Part of a small language model's weights: 4 heads of 64.
Each number is 128 + 24 x the weight over its row's rms, rounded and kept within 0 to 255. Layers, rows and columns count from 0. Numbers have three digits each. The size before them is the row's rms in percent of the matrix's.

# layer 5 attention query, 256x256, rms 0.225, rows 0-54, columns 0-127
081:133157170128150086123125100117100133136092157126102100151125097158146151127135130119099136097106141150151132104153167133121134146124080150083153119172119183103145085117105152148117122161105169121110106114174121143141142110134126110151121189120151112097138155135159084150083148126146111083094149112113112137146143115125109103149086120132119132142156126128128144145155166133149108085159
101:133138126114138173097122183122153154131159124151104129095130135155110140109119128102104086122158146140125123126133102090165164164086130125129096110107140132091134119117090090192193126123094121108160176142160146138123127116060100152170149085135089152109155133112109155123121115126127134172099146136156102082144108172107080103103141133115162119105148110110127094186128096149107104135103
095:145097102091133180113153114138156097133138129136125138172112106147072158104144102143141135126114112171157133179135166112145087121113112121107105138124094101159114128127163105119114136133122127142145165163097093164129116119150115126125130080108184167139110137129126141116087121139135096090154143097140132119159117175103148089143113143098142090134107136082133070145125143089108124133130
104:100142138118111106145152121122129111132112146087143109146129101139147135155136122140132114086132134123171146143109114122105109146104082150104138136114155081124097138126161141096091148147126136200131127118149120142150131118120144110152144128102139104121200131169141085144054152133099122108159123104115139129094110129119122103128121089130104084144114105140134137118133135119111169084149
099:159120067104143138135095189160142132150108118162118130117111093158087141094117124163138134122122160137131118114155151100135148120159110161105127125163154143107132107109085124139147153122133172088111119119176115119100146131102114153144108110148118147112146135097101122104123128138171104153108153130101112118143149164133123131135130101126135136141116101089114139114114172099112157151137
089:124158126128099133124128169141154108096132132165110104124116114152108164109102115144159124160140148164111133098148104109088146159090129124105144144092109125118133111136153152145132141123113097112117156166117135113116177110164169152111150125117089140113167076158130086119076147147129188177128122117132103114159098144087116163154158111150125140145153141153120150143128142127141134109149
090:154145137126186096124129113140136155150185143141097117116104136116065115111091126128137133117119160134113146158123163094166125108112169156125128088114174131113104106099106130109079128158120130111169147164137119125092145150106105131153144137145154117124063144108089105146150131090152112151127150142139127143140117146126172139122096089139094132129111145115120115159133124087140123097123
096:147130106136138187078133113089143125063120135165126109125135132131141146112152106127112075085152090164126131132128120108140182127111144168118126140124134163126125095109117139156114128113119125124156180156152110141131135138125126161167101102106129150118105112143133156160134146112139182142134138118121143126161133168091148062178123166085093110084150137061121082132141101165130093116136
105:139128131094154142125159113131121119123128144122167130159135167141128140146163116108119113121158148179122129139116151137124152125151140101134125100165096138156133151091156142151147119139098128123095143105163170109102122155126105096154101126098137127137130160140106104124118131096109138174114109127179128092141155130107124130104129120141118112140153166093127142106117120146115097125095
097:089107103099138139072109157087138092140095178103154132105143104114131118091101139122140155153114131084134148182130138137117110136160091107110124110108118189123123105111182103162166111144065124136153126141104139093128129130150147102172143135101102137134147125129098134144130097129089094115080144133147110136151129163138117105118141107159095098135120159138117180167141105119143083127142
100:136143159110122096170136157148124143118164163130111133116145133115099121123152109111160133121162151136143107108089160143136100157124112087064123143121132148155153160189133162147177150125075156109102147082126116171133102108184115175128125134153097161102166132106152136123151148112156139166115137118092098134133128143093137136142106139117110140095147153101168094163131135107122086110104
100:121106136111140118117185116132122146134151152146115149141121191093182107128141152137136122093087063134134124103136140156117131109115154111143134124115133131136086112141103083086131117148149138144124136104105182155115160143107122106161105112143169096116141147140102143114132092155122165119140115139152109157091077113126211144129126159128167125136149102135087126149110097145179183116104
105:157108104143142111165154099125158109099141119143145150141123161117166077155118144108085112175158118105176099124120076128114166145129162131093138121096122093143179132100122117175160143139118118132140097089110188143119113125151160105102142106097091108150111110120138117116117125099108107145161163170141147100104087159155168133105143106127099100113157122171127133157106148167094126112133
100:108111117131147092173124084092147133112132164116142105128124123101135099124112122132112137072146143105151142141109155175136120121137116096147115119154113056122104143158136125131120167140122165128137131133121100151099104123182138115143159093137107078154100171122144165139118151105141134155097069120096192142148124138141154136114130147158133137135120121107093176136141126138115126125089
093:142117130142086143130108155134119114148095117121106145148128140126115175117133127160111138145133147093100123141116121085122126111126105112139165118180119120144104141136115119125119124155165115193110134114140112095143104117131158126121164127116143122112166140121123152125122147141115126136132120113102230094134088129096112109154152114104144133134077123124146158096112099144137076105133
103:096105125111147085092096122143104110140142136122120106129126197118150094146111140140155113148125109083119126138124123133135141137130127115140072122123132104146140154128175121075151113112127117146076131111140146124121083103119129144124188133121134097093130144131123119087153164098167126068127120122122119103072113131157083115141150148150123138134125121139188180110103121107114173120113
106:117119092113112154153133131080110121120099063058123133139128139105140130116100111129112089143123125131132132185119149161140126121150144107143140114117161160150125193138142118122138110144167143118104172116121125150147113110160135162156096120140139118188115116119141139145104107124112143108197121114164117153128111130174128121099152133128123161154102087190135109118134082170134127078164
100:152133140109097102097103136115125110122117140120157102157134145111112149156142151107141157172129150112104116100140120136115110104117158132129104155120135107080129127127152122139101102112120121183113114110144123108088100125074133151131135165128117200155095103140092205137176105114099101126111129129137087141111131070128128151125092101146150077100126093188115130095120101116118172146120
099:118146121121157147129118139130153154143139133116167147090100122119145132074127133120131098088148096139107161110123171141121161165109081142148159163143165170072108104123119111111169149109154162120138139093167115103154127193129102101167068145090106103150103122141104084124161092122134104118123131108116130124152141116145142131090090117130136163144182116119146122135115127153134127156105
105:146106168123093129087121134128137094125145153141129126115151146141115130100147147131111093153140148120145098134080113131106115173140178103141088113143131119099102108119146141167127123150124132089135135121125104164091095145124118147135135100124093093132115098141153120144137137085094138173101168145138131141154139139111114114087080142197118157159141130111150120142159113150140136149139
109:128096128098082119134118163093130118136081117116150144081165106129126131165145158119154111129130153122102143137117118078110083095132152130122139118136123116108087125136133075129156100154151163124165127110130126102174088153133102128143146136200142151153160135153170154103152131124127118150157110106129120142142089133179139128097107082124109139163145098131125130169164136095145133119120
102:112123173123100144104170136130129148135115095128111124141126143136126076111133080160126110144136159160083112139128100177154121105109158151148125118140162153158127130083146115125143129176107158099093174145130143115110151119129129111150149132135100107110121154138114117074161108122133146190157102108138141156130155134128152170103101140101149101129114138107128122134094120166119112100124
106:127147111109140152155121121124145110114116123105093140093143144093100112138135140136155118154134134117163122133144147155140184089097147132144135128121106157116102098119141145137151121103105099090132162098144127103108093122144116158167108132143103105113151179096102099146121107125143114122104129106178120195102161115107131151102141116124135134125192145113128108123105120128130092124147
115:171153114114153125094142147139140104152132104137102092130147111145143144144132134099121117114108107133136121149165139117115125181149170093136116133177089153116106119119144114157084178148148169128119127134133133137175110117095133144114112127126088153108132132120140146151139099143128124132148105167136095132114125135118154122125099176117153136174164144106101100134104162113113106136151
107:089096108153107106094143161119121118130103128119099151159143151137133152158126157133119150155139119127173104128119159158081104176174111159054176146095087127177151120103115175132131140095131153117132133169095140148152165121146111131083144146119091132117153109123121146135143147121152160141146108128109165109112127142120079112155107129140130145154131111185174137117179124140107119193143
101:152135140112144120104108157107130137151145167161152096154162094180125110108117112106110151115136116133112144096163107130148171147097086126088126119122142176134118150080133151093132143120108160106122158110141134122139105124113143119109105108135109146091190131109144097145159153101131139106123094154105105138101102154137118143124120152144125160110130159139100076087143134124161129125129
103:151175134130161127103102124079139159150135177139114144136092115148099136118095118160156130111120132104126137136153101110126116110154080120158099144163111130125183122105090151112130135139181160092135156124176078103094137175165119117184099108123156154114128170109132110133137115136104103125114077179087099133126130111110147129143134135152176115159161123119119129094120121108131151080145
113:169154158159164107132151129104116119128167110135121108102127128133119129119117167128119146121070176075121146156110148138153158128115162137133128135148120126140083167168145140158113122091112111115080138093071138134162117123099144110161119112161143113117118158140131078147151130110094156134141139166118160165155104075134114123165135135094137140097101145104130117075117143095111173101136
105:167144159156150113150158095119171132100137119145158164102132119136075099151085089150108154095110126119143111157158135162105086120152149125107149156129135119138151115130107158145127130146122102121117094135137128140102116164100117135134130108097107137092117170118166103120088141139137128111120112116096127094151145147094156176126114150102127109115156160124119129082150155158135130137124
105:109105076110141128121098128144177169124121126143114100143145139159102101124122118116084091109109090133103143107154120158112111113110139137132129141159130087144100130126148169157143126137081089117135088131106107124160132155067109132153154136122130137117108099116089149100135174115124096171134101131117133105143108102100104125155151139139142145131147105112132154116165103149109108132161
113:114137123173135137107100125140084139144131130152159113107106156100096090115136141140122079165140136122145128142124134154121142140128161105130147149157161126117191086082115124106146106118121118105141169073179133125128148136119119115086103109144116107133141170109149114128103123154115099138184128141090153102133135150118154157123154108102123144152092093112152141139122144120112091161128
106:136109142121157100130165116179122120120147118178141130162156134170118158099115157139184157142153137106163192141142142129112128157160136102118098117107167123152107150163113126107101144134108104132114126119103142101114114114107171187135101112142188153107102128141159120109158153144154088127166112111167089102138098139124138145148110091142087131105152129128099134115135131140136147116130
109:115143141150097159102158168112124144085155143069138140132142134120141150138154147129105116128154154124105149136106129124123128122155136129139159087171089196117156074178104102147138166110159171108140106165149104105137125160127109141134110108122105153120127126121125149111165164124127156141071111114130147108104118101134091125139095118125136114106144107126131133134141136115086142103114
101:106112139172122106115115132181105119149158139114156122133109141101142134137143091108131111156130084097133131124180161137118116139137080115174172156139083114144155150104164087105140152131093113137139139107129155113102116148127164144155114152135113127127128159087125129130122158131147152126172162127079162132083131126075066134094088131153122084098106150137103115151114143131149108115114
100:143119119142141125106120138145142126173132160107132127152128065133141087121124116115131111131147155114096180099157105154120094143134140129131134122157142099141133158134147135099110161157099130125115160122100118135141120169120119141114116097117103092147106164103113111101171154096173130123147112154100160105119124158082165102110119115113121106182102097130127121163112192113123196115196
109:132130115143124128154082138124113130087133142166115143171141161103134112158169084165126167108108128121118082147124120125094147133151126138159143100105108150139086128088148082146129167114146114140132130159127161131132145144156137101123118128181142142199105170138127154062141126119105153148106116142133105109157111121143100129136140135153140116128149131084132124126114122107098090113110
107:088138157150121093134150091121132117153094105126158135156117160143156181095125126143098142134112107096133188146124118143061103135165139113131140160167117146161122100134127120168133159127147112133110126131117154140120135110132127140151167140122136150085131165144090100137170132124106137140100139152115112122095134180108114139139134158155189173139120143161110114183167112120120120160108
113:154126110125106171123143083147127130094163143149130101149127114170102113184138125141115119115141151134146105100179136142166133111107126118123141116134158142156135152153102148144155139129104163121127121113095144109155165100145135098156138153093144080117131169109117150156144093105082128145114179097144128122162107178154122131104136100113136116119190108118139116111136151156121134099107
104:156141128098192112103170127104141124124149135123159095130131082098133119152108099129129103129144113133132169118109111073116131105095146115156160123118134109105175155162157144153126133110108115187115135137119135139125119106124108123096150116141182167094142145172136102116096129131135106111168137127113130125127125081148130137095122113141145142131150163091071124121078118084091123162147
107:089132133133098133087118121152163117153118154163175086128169107097120127112143131148147133102127167126109085127152116098153151136173115128134111129136118146097099111130136147120135118128139185096122149165114151137139177134135111131109180150104123133149126143132112125156139173126076158107105146122113157129106137119104126124178132105158144127140124116124119149126153175145154095115139
105:119134128085144119130168103114136129101136121117132170158109123114106124123127163123176137141147092131172136127103119135135159143094113118171151142109160124135097120156143116152118076131180112112128149093108171136145126107126147082085123151138120106095135141132124134129201097134104097107115144102163125139107092140125129133156090128136080130115110109110137155123105110132116116115155
110:134109088133129116100129120154139119141101126131138117203113103151101138116113119132136123133141164107144139122121079105127097153126135092113118132188112132170080171086131111100135125132148099087087169138078188124091155126146143151133120118108078145122112109104133135156115158133120150178149147091129147093102085159123172179154145120106132155119152145111099120120136117142062117124170
114:112118130165171117090092121117129095148159138104131106129101143133118159109124151105131104149122105150134114113135081117134122091148099117096120136088074110173137131121119144152130167102112073147103180125165101167116111087132157147118113193161139167105147138134118129107100129095088135149102169138110140098169104114144095130143151135129124113127119099121117141110139107130110162134105
115:107152126154143145105144140125123071109119139148130145135147173099080136145139125159127155103156152170148062111120121128110135135132169078119138081099085117124121118160133124141112085104124111120088191122119127145122125138073126145121115144098091102117158119147144125131098149154134137117115103175106166097106100102168104159141123120131142150116121154106089083132125130099168121089163
109:155109096107109162134102141140103129107134146096092122127126113161124113127150153151192134127101155119124132103157095110102140065093129096117126079145129098115102131103119155097146130106082112111121135124084125142108115157090130119138134124134099175159138106156129150093134101128076147143158148126144120127134183100160097109104164162132162134096167120166131117118117111122170128120122
118:136156094134159108103106103166123105138121155132121139106131133089159154101120125137104109142113125093186151113090103135128112130158111155120126188156121129125102125118166123157112105150145120125104137137151116136109173131158073162134085107134171135168121129118127123187146135113111134153100126123155106143145118122126095137137138157134116128118101127148142152156136152092125109097160
111:101145143182145155110144099131113102166138153129101148133117072115100132123147103132130133104129173143160134133139109133111141126151104139125148117136117123153109087127143164136106164112093145093135119112120163126097141117127102140142136110088127114113094139095131112131113113135115111104187132138133134091151140136074129098104145089167105145138144096104129126166082121121117144110146
103:088129127129120111128117123125158096122122111155145127121156152100159166129141123168165104140140152145129111125107092152151136169143145156111128125104154142147148154146168097141079108148149105142128181150111127161149155134122118087107119179129153122120109055124155154079117109102131158091137166109120164142176156154103135148151125097154075101169168152107101154143137161118096109105097
116:141135106158181123117143138174125127172125142124133166166121141148099134116095132124125128092107119140162110137130123134109125130094113090100109111113119086130164122172151071122130096103106110133146114081146140100087112136110115143160127196163127109146154125170091155125129115121159130158160148165126146124139111082148101183098160135170126131121146101141138131128116134097164136085095
109:171124140146166117123102141136131116116165155128115178068101136157133124127142141180095127127129133152164138147127110177112127096133120133091167146128156122177160116119149138108073091137102165137142178155110089080112139095115144140138136159128084123141135120095091113093171132123097152087106100133132126115145082119136165121133171081129147183128155102118150142107147123138117129095127
105:112164146162142094101105143151107144082071126119109113124104101138109153110155139111107095090127112155143124140139127118106143098133081102112139147111145105142102094144106124135123159137139133125129140092127167143115158137145154125147131138124150135140130142156125173093116138139178077126127074124101136158133104138118116147141094090128088146108131164099114116090144116146130149103114
113:111150122117143095139108114109159139164107107176104171163082138125159147102102156113138114085133120151121149088145191126133176122130146144106142139101111129096106143081136092121137133114136095146174100102130082140104115171128134161083158130160128108118111104115110164139114128138121106082128186079120181124138123134099122102177138143134098097150125146094137098101173120163149128093116
105:149126116121158134111129165137155175133128147106136093117093143116110116140174103066115122121121177121100146115130146140131147138122130120108091093096135112044093125158180096148146179129115107170182128131140110165165100144147131146130124128155091088155135129133112118139133127112118130156089102159143123181128128082181160135133101162157140163141124136101083161093078131145113139151139
114:131109156108139180181127147156126091162143116141163102178126131170147149139121119136163144083147142160104127117152095110135108173154136156168101129114102158129114126145150132102110126109118128121181147167101152110085132134131169151133123110143155156075145101182115109124140096153125115137135115140103122142090146177159121112138124113125152144147137132147124135108143128125133129110118
109:123103128099121181125134162114136158086172132085161112138099111112170102109156103129179147108123118117141150181155111138138131157140138099129132085110188118141100112138161179100153146174131135141180108143135136119112153196062129087135129100144134120106152129125122110127146131085128132174120125140093092084133123134153126134129128129146126120128141137152145091107117098186129142127126
# layer 5 attention key, 256x256, rms 0.229, rows 0-53, columns 0-127
092:122162133144133119148134105165137092146130138089146135158174134108135118143135147164119118139136123092147113114119151118074124118129123115157140161121108079159104095072121125101129152095122100143075121117087101117098106093125138151103144140173144095116153115120136116113160138144125115141160160150138124143081131096105154130114134132127100107169096128123138138132148103129131168147115
087:079102126096138113156112093135119103152114080131126079127075158133160133132098113108127141102138096108169119114153152140181084132097162109115136117142162116148088102132122118124105098174113122165086145141137139117101154130146161143158085121092167105119144129124113137125134105142127106088087146097148161128141130162090147146147165133074113131076110129101107117117095138131135120163156
098:131081118134141126163082113168115146131115136128126101113072141127114137137112139096088152120182153146102115081112108093103122132092161140114143106107152143159111096134110127172147137140094121146179121133154140135125134108079138143167176146206080134087102139154162145111161151116158124122112126133115090136132110168116142112119143122155146115088110144096119113132121114171111117135111
097:109138116104147160124148132084116155153132128109122142137136114146075131083093173118138124111127136144151172104136118141160164152118102085083130099125141162131096100101169118115148154115144156144116137141086119132137133086145113119151082139107168169164132133118144149130168113102134092145158132141092155115133096107142130158140172188148128118083098113120181106122119122091139100112129
101:140134080123131118121106077104149145161074125095146082141091150114105131127142104119078170110151132091114140119109136116156145092148148131153106120115144121139124157114101127100106100131131091134132145163103137091142132098163162101131160114086137117173074179174155083124121122131108128139107136141139131177112100087122124079140135143077087121150135146098112075152124160140145100169127
092:116156148128095114129139085121175125153101064159159128110114145136163150166088136114118143123166138115176159114149163111150147131170153129144136121178122172149124135130103134101154145120130105147124126103145134130130129133103152092111139091132118127112124073083155171113162092148177123122136080110129152139140099126124108095145135142102157103153134102114138097121124142162144087147102
090:124100106140090159131135160112143133123115153103153136135125174120165096114168124141120119133134126153179119127092125148111115096165134084110135142117137132134115131118134140123144105151145145136103143154117140126087137170091112110118126106131163119090134152114099093167091092154116126102133131143136174128127176117104130169085116154107109136124113176110137148118067204145114144169155
099:142144183103165150168108090110119142176127155109155091123075135142135132164181109173084180123149116146142118130123143123116130123117157151141097112131157087156108086105146119101121148167148140138088136123118201095095140145132101102146147140089168154098114192132137128125114161154134163138099143098141166115146144186152144169122116118117136120128122142101107126158123122125133124177095
105:104123146146120149106157085141132162066121147134098116138110109141111140137111115094088122083092074108139084135146157136102145101120119146180076100126137122104083112148124092127098141147143128113125187150109132138137144116103107125131141127114108144095159151108132128123087150157109145114154158143188099121102128121116123113138131123145119137135131134114092115140117126126144157142178
094:089131158134128132150165114141074128180083161088109108112132150184167107157137141134102125139139126113126131161144164094132097132148125132084125135170134109085112149155128164138116086160153084089112096149149181095100183158142081132153151141099133119096075136119114134109135143086130121116170099129151156130107128119108170140120134092147139148091136134147142106102104154114111130128115
100:130102136114132101156121078120149153120122139177164084148093109190106109165101115103115076137146115114135113108163143126148101141104119132123156104131086158152144122149141137158156161131132115150148155216103112113114152121128132157086192068143143103139147147142162134146161154155128139176100148097110127131133136099139102091138144128139124129114079153126128136125122127111098118125103
094:103157128141135136138130136116145155171124161138065127102188145117129119076146134107104104113123144154129135123091145189103100173099114110073143181159110095144097132115099124156116111160114117108118137145137103152121102143143108123107113115142104110140113108090132144128146167124130147086158117128081099100127127145145136134096123172106141130123118184155154173135140173100117134156103
102:138150119115115141117076163113094144131134077124106139128131107112158165135149116127150143129104143097109131145152159110103130110076096113106117147125126175089174098135159112123136117131168075127129114151132116103156114136117133102103106139135119110133145138127155151123110173127130130121130113113106110129132165121154159119134123148157165142086084124151084114113121141122158122126134
097:184134167172100084110165137137095123150134118114118132149131121152120146116153116100124189142097149102130114113098116155120162129119138173119110119142141163132101118103131154156098137125141140098131133146118174125084111169111107123130153131126105105086123143089135107131155147137102129128161137159172126117167141144134158111111131119145123125140108107122099128160120156168168155127118
102:151174128144114121120166117141122106098124136157051153106128132111146133103131157146169149098116103108129147110101129151094194160173143131134109080115125104127135129163128123124124147119113125108157066156135122165140143102137092072118152103123133144158106132108127125117149115099130165154151135106186131155075170119123152128179156147152142141143124136132163128109152095150155118142111
093:178124135108135139140134140134120178129106141082136129146111147138144171161131162111155072153175136103138139178127084112098143165166131150117152172139114138125161113127152109146120168112146131131129131150138091120133123127148145130158101157128111124164097151126103132126145110143120102139156108125113118109132145136142089124153083102136118124158145128090064098149130162133142111105112
106:122167158118123124120149141217101101111133105115125139137160135138095108138110131089091142151131161117150119116146141149131126139121127128132159112155131155124134122128104117145148086135134131167086127142173110156100134144096100104100178155148137119132106127126139160137110132104146119160130094108129106101128115088103106129142134099149142140164210074103117133128133128085156176150094
095:129114131189181182089123128153111106114104128118133131141106087164133112136124123129157075111092157144126200099113121107083152128112102113151106088158148127150167113131141112148116112183104136101141134091126130144125118139094097091143116136136158108158198103135113090103107135139191109097163160162110124120104112112144102103117120140130122117114110122179144130145110092123147122102159
104:096124138122150179138131142138131160202110117101119114102116115154156175109146100146108134125136167103117130140118110119136173119122149144110118117148116126134095107097101140091098096148156132136093189114156139103117139143137103119108151147137146068109132156113104149138121128186131086137122090131111107150158127132100135109120100109090169102128126121097110139174131099126133146086125
097:163119136139112112110105137098086164147130095079134144138115091134147126102128146131149136124075129095131140111117132150143091118142093127121117139141104102122191146114130114147126122132120143161094149097065109127106130151087082130126122165145077118138104175120129104108107106132115132090139109111121153081154154146125151108156088113105154146140128138130151118110094126121115135180150
102:116140107130115111181152155161107126145128132163121127089119117136164123111178137127119125135179164081079123145131079142136122103137105159110116109104122076118122115094074126142096123128121131143139132147141159097130116141107143126148086121118144157132118136096113164116140181111119119132095162149121087122076096071111074146131126143075148116155115112131110147126083137134121134096148
104:154131098174121108120122165131109138104154165138132120096135140146141168148079128070163142119118137147109097132144106152120096064102125110119140115129121135162127140145157122109140156135155139115152191147102086150088111137142102133076151127153105153170120166114113099110141193107114131117099144152090125096090144134070099141134171124101098111184202096112105142133131099107137119153157
116:098114127127109127093117114131160084174104137154138111152080103126179146152141129128096128097147115170152111175144153149125134130137172133167096168086133121112111105112115177099117135116124106147119124127156110120116109091136134152142092119139139160151098175177135144121138107168170085130114162184122133111132123197112150109113130108074156102143124116093123142127121151094120155095151
111:098093111125133152090085140114129129110080112148126174134132130128112167122147108153159091161143107108123156126143107129128088129129108114136096133111185170128136074132170154133106134140138130139125113089143134097131188105105122102099143172118162104126152115129100116140137104121111132130108149143162109110096093124125146138104135126136142161111123127134159114121166108114113106129133
103:160111131149102128136104100140076140127157129147097149143153126079122147105091119127135126127111166076120124115144135149128159162149125134112112109113150140132138163117146126127087089096123106126106131139126130135127126113107169127082121105156149125112133161140158111114150091115110105105131140107141129172131136125117133154138135130177133137113096128145126136075112052134120123117101
116:136119117121129171100163057120113138127102093098170113109130157122146128163090131117104137141154106123161130117111138122124119107120174104116128192156171127130084088160123159100137146125127163137134122109177103128094185124128136167140153149133166145107137118103114177128158124124155119106121104131132133141110120122149144156128164145088112117124106153130137105103110182120150118135151
107:126155141111121103101164130169128104118115105124119120161187140097133061137148168142112154091120164112136147134184104107063131101141146141096088142141145139134142118167117145115132161159107139118146093119108160129126126126154113136141110084111110128144146106101165139126157185110126101127149135156108097111128126132127122127168158140131112115154072133142118141185085153124134105149083
113:174160137142101144115137146128109116146118143107142126130084076108113078134133118142152151107150143139095095140115127135177141125164137122182145128115137119161131103130119164121137115147138146138118090132093127152151138131113126086151154160091112148126141117141148107165139138129121171082133103145174131102115116136131106078105126153142089149089092104172140095118085111146150100173091
115:090143124095159102164102156150159155126100169105116118120068150095145132141133097143099131152178125143168140123154141097128138116120173121112152103108164116124107121138160151115129165127130149112116160119114175148081155080123119139120125116139139139108117107153129094134134113179135118161087132148141154128142142145140107176122117082145129114104117128061107087162140180120141111137148
102:073149118127130128102141137140111075114097121131157107155141115107148150123133139142150143141161156133139151124176114151179131100158175069087119117122103119116150146098084136157082120119136133083138126128121137124108096191138152142145111131120088133095161085158126143150178085169112111102121145152094135168129155092144131137135110106143123142120114142147139096137100127170152100133165
113:136168175116138124100096195131127157087141118126135145123136165093125117169093123111137122140141182088087143125108162153122104122118134121124126134128126109081139162168107155111148112115177142140153079123122106136131144112099121093060145127127079135129133107148143122142124149096096150129129173116108101095165111121128103117099108129133101119139155175125138144145183118125125177129083
109:110103120138138130095096131131129101133132142123092133158125135104119094183131069157082127095099088109125115160130101164146073145147127091124137128127132153166132108104117112131184132153109156072116134114135095101128091162112122086170145153141100120093160110114129154145128124138148093097137141128111116127086165136125133163120125158171138126134093175138129092179162112127154132120104
114:135116143099136100158108112093143089163105158131107107178119124126106129143166114139178117145104147131152101127146121112131150134099106159105105119115139129159140106092135157107124100111078151103152117160115165138165113119128110151093112101154119121116146139095094116075109148112134135184132169125164137153148095128128125141147151116134146110173143110172114146110062149124118088094150
099:150102091098101151086106164131107144139153134149109144155098170143124086098172156123108138146117096175117089167125087097150141141107095131165110127154172146102139113089153155142133120139093123124124141116140133135141110125120137146142103131140152127138084137163072155107113110117135134149132091144129095078113139159144125122138149128118134122154174121107117109180117081050158155122161
103:088152130115125133112140136108092128092157182164135134128093129080122086141183140160153124120162117104129096088124077081113074174126169137129151174175117122123148074165128107124152118149138159100138127113164104149119112099133122129131144151141108122147152146169139141141162145139090110115071144107090149132138180116147102115131158126120131104107143124097133169141090133106132136132106
107:152143131113167112157139101156158135133121152136118098109113149143098123146141113099106082103110100117160100145149106158142120160115123111118108083126150160124131106140140138115114138113142100134103167121146112115114153101131122168135133129174114123172144148126149111106123136115128085146084103080132143148166072146126129128153152094077107183113116122138108100133143124093161118125132
103:113132129174157124116137157121125120159094157119157145130155130133136097104176128128144142160131137127124126136150148139117161163101140142129123159107151162113150129147108137111139091166119142110137123119125109150093075061098159123111119113133099081127099099114140132165158119155112131159108096143103110130138095163142129150114129133162104078130122088169162151110101132152111164111157
112:135103157140099116156134106116112131176082132108150135071140151104154123121102095162168135141131104186119168152136137121126137127103193136117091114148060067161140115086120149169167148162119106124154106125107133108083123154106152124154091155122130176107144148130134139114087108130128156133111151142164113094119134158160170149125146138140108152075152085138107090120131153109128136138173
105:119116099140110131147100132130148161106111105057147182114125099133191128152135104113131113116150087147134107135080118087130137112149112099135121098146164121145117140143111117077180130143138150147119155161134111125146129157145108107155118130129115113136153112085082115119128114098079148130141160103175119145123148114124133110141110092115101129123124108167109132106196117145140157102163
108:140083127146108135137124160128148113101094149157120155159180152162153135130152107144151133119131167143152110152109148149099143131095109144142136126143139071114131108117152109155128203120155137145159100109156148175123132125147160139121132122174150138121162145109148062112157118141142116110133111146083143152128109114136123110135106152156097142149125101128158170123085137100143178138138
107:158119115144152127108109095120164121147097140106142127144152098107123154109090111147144124130136147118145174153121121145072100138166088097151109130139133131143110139121080105119132170083063123112119128127100085134129144124108149108117137117114097127121151153120145135173134111160078172105125140072143141139111118067126144165156100118149149130118147120120070109107149134125125105158116
109:119117107150145135083147107139144132091147138101096125162139163110142150138109136126126107126103129104116146127094149126097121158143116155129132102104123123116169123121121135115160144103101144142117142104128160140072120140133129108116146151159111118114134165111141140141146093089155141087135151136121116156155158138111146151118116124157090117094141085119132131163172147130125118106144
108:116112114174096102107153140132162125097121090120133158127130088135142163153137159124135164125162120191158091131115110120148146149104155147141151121083152134101155130147161118089111119140119148124115134095123134158142142101136109127179079159181115134125130117116164099070140160104128139120145130145120084086173141130106107128188116074091129110092104109152138111114119152096120133179145
117:092106097132121109106158123125159135111153130168094102139135142077118107140101116106101102196159130132136153145121125174146160124134114144150155129124172128144158128120107114122096123135059100117143106132145193132109159129154117141148137122093126189100139145135117102116101178101120112149148121144121079151106110154172119125128106113107203143129131143096103108132082149065130116136108
105:133124136122130119159131101164098091086172111118128083109099068138149101123081130104170159127128117123083084083103124101120129125096145135189151153119123122128138126119109118130126088168158136155146139139183146105173100097108118143163121132135121117124150113159120142203143087090148108110155133125136119174089108124086156121154141155115153165122140165123104089102103115137111129158147
115:123125104121139149072085136103114139160137137133110153143132163113130133086124156130131136092151128197137102147144088142145124160128104106146138084138138135107161120138126159136073128111191117124120088139128124166115076135096102112126162123088084134106159075117146156149121141158165077109127113123101110134115119098154113111115137089106123152103121120125129161145093164119081133143074
105:162112117139102137093131148091147069141108133133113145114094124157140124154116161136129146146145150131096091146154149134113127126154169116105126128103070111133115108124145131129139132105153129151076106139146109144115136105111099090142105123156182144117137144119182098139095131100103086099131139128161109164125091155147105123150128121138108109146102174097094123155082169102125128113128
103:129128149184088112136124124131116112173141160112112151147113142107125131089099142132133122123123091124128121178113119147083106136129067146133125158163147118115138102146192150088095181120152118169146129116134152106127155116171182108106127133134118128140125105154122146139089132145132116091156091114127107107110079120078123110102128093152125150123093123139151156153131099153093128107157
114:125152192081155145098156109118159102148123149169138122112192153132176115117144093110116140115113115167115154126177095116147125116148098092148142145134149133110163096134121106136102118145164116134114141165137172126185133137131113116134108158119114115124081181126105144128099103142158117127121102123121117103117133133133138126185134110127171135119135130134115113099105160146139126181150
109:113154102178145167108133090131111156135099158099130145125095108083099133136143136122199144086137106153133099111130152125125136130084090071127153086174114116138095114129147132104135138154117099156094120140131125143146120156118123134088163135111105158100102125132190102160134136085136148154120132204145136152114112106066124106147149084130149145133126099148137097104131168130142141126119
100:103176152132132063082142138190124122116144149107124146140144110154107137131097076125145118174093111118154101085107135145117165147164119146098094127114088067149163145110146135136114139137204105089145114188100077110122090128114142119052120117126142122105137145144112125131115156117109150149124119120125117144099132068121116142135111151115111112137099140139122141139189130119141115154129
111:140149145116125117109084098116126120148153114098166153119152095160157128102108127142112129165136130115140131131142134107104111147134165215128091133145067132154165113128145084106149146161128135167121112132171133111094119112201149133156083127167149142109128167129137056131135148107126132106131130145135157139122118125123090113096153161140164126149126131126150139133142128127135128151100
107:120132122130102089132161120111158183124093135114103125149147142145124159143074177111115127158115142180125141140099091107151109167106069133111135146141155135154173145111066113115122096106131123123158127135132134171142168125132095136120160117117153121081124146145118130159146126111114128132149142130122152143177100095095112128149207109141152152158111087130126145075148105139131119103133
114:120080088152150093135121107136146164123164083110125164127160136070113120167100114143134135063119116117147151163111106118146105105104099091095143138158167115146169153135176111129127109127124140124136138140098141088123099097171125111114131117145152069132118163124097148120116131156105125087180117139136177177148124152117156125152076129122169117126156113140127151145109127131127150130132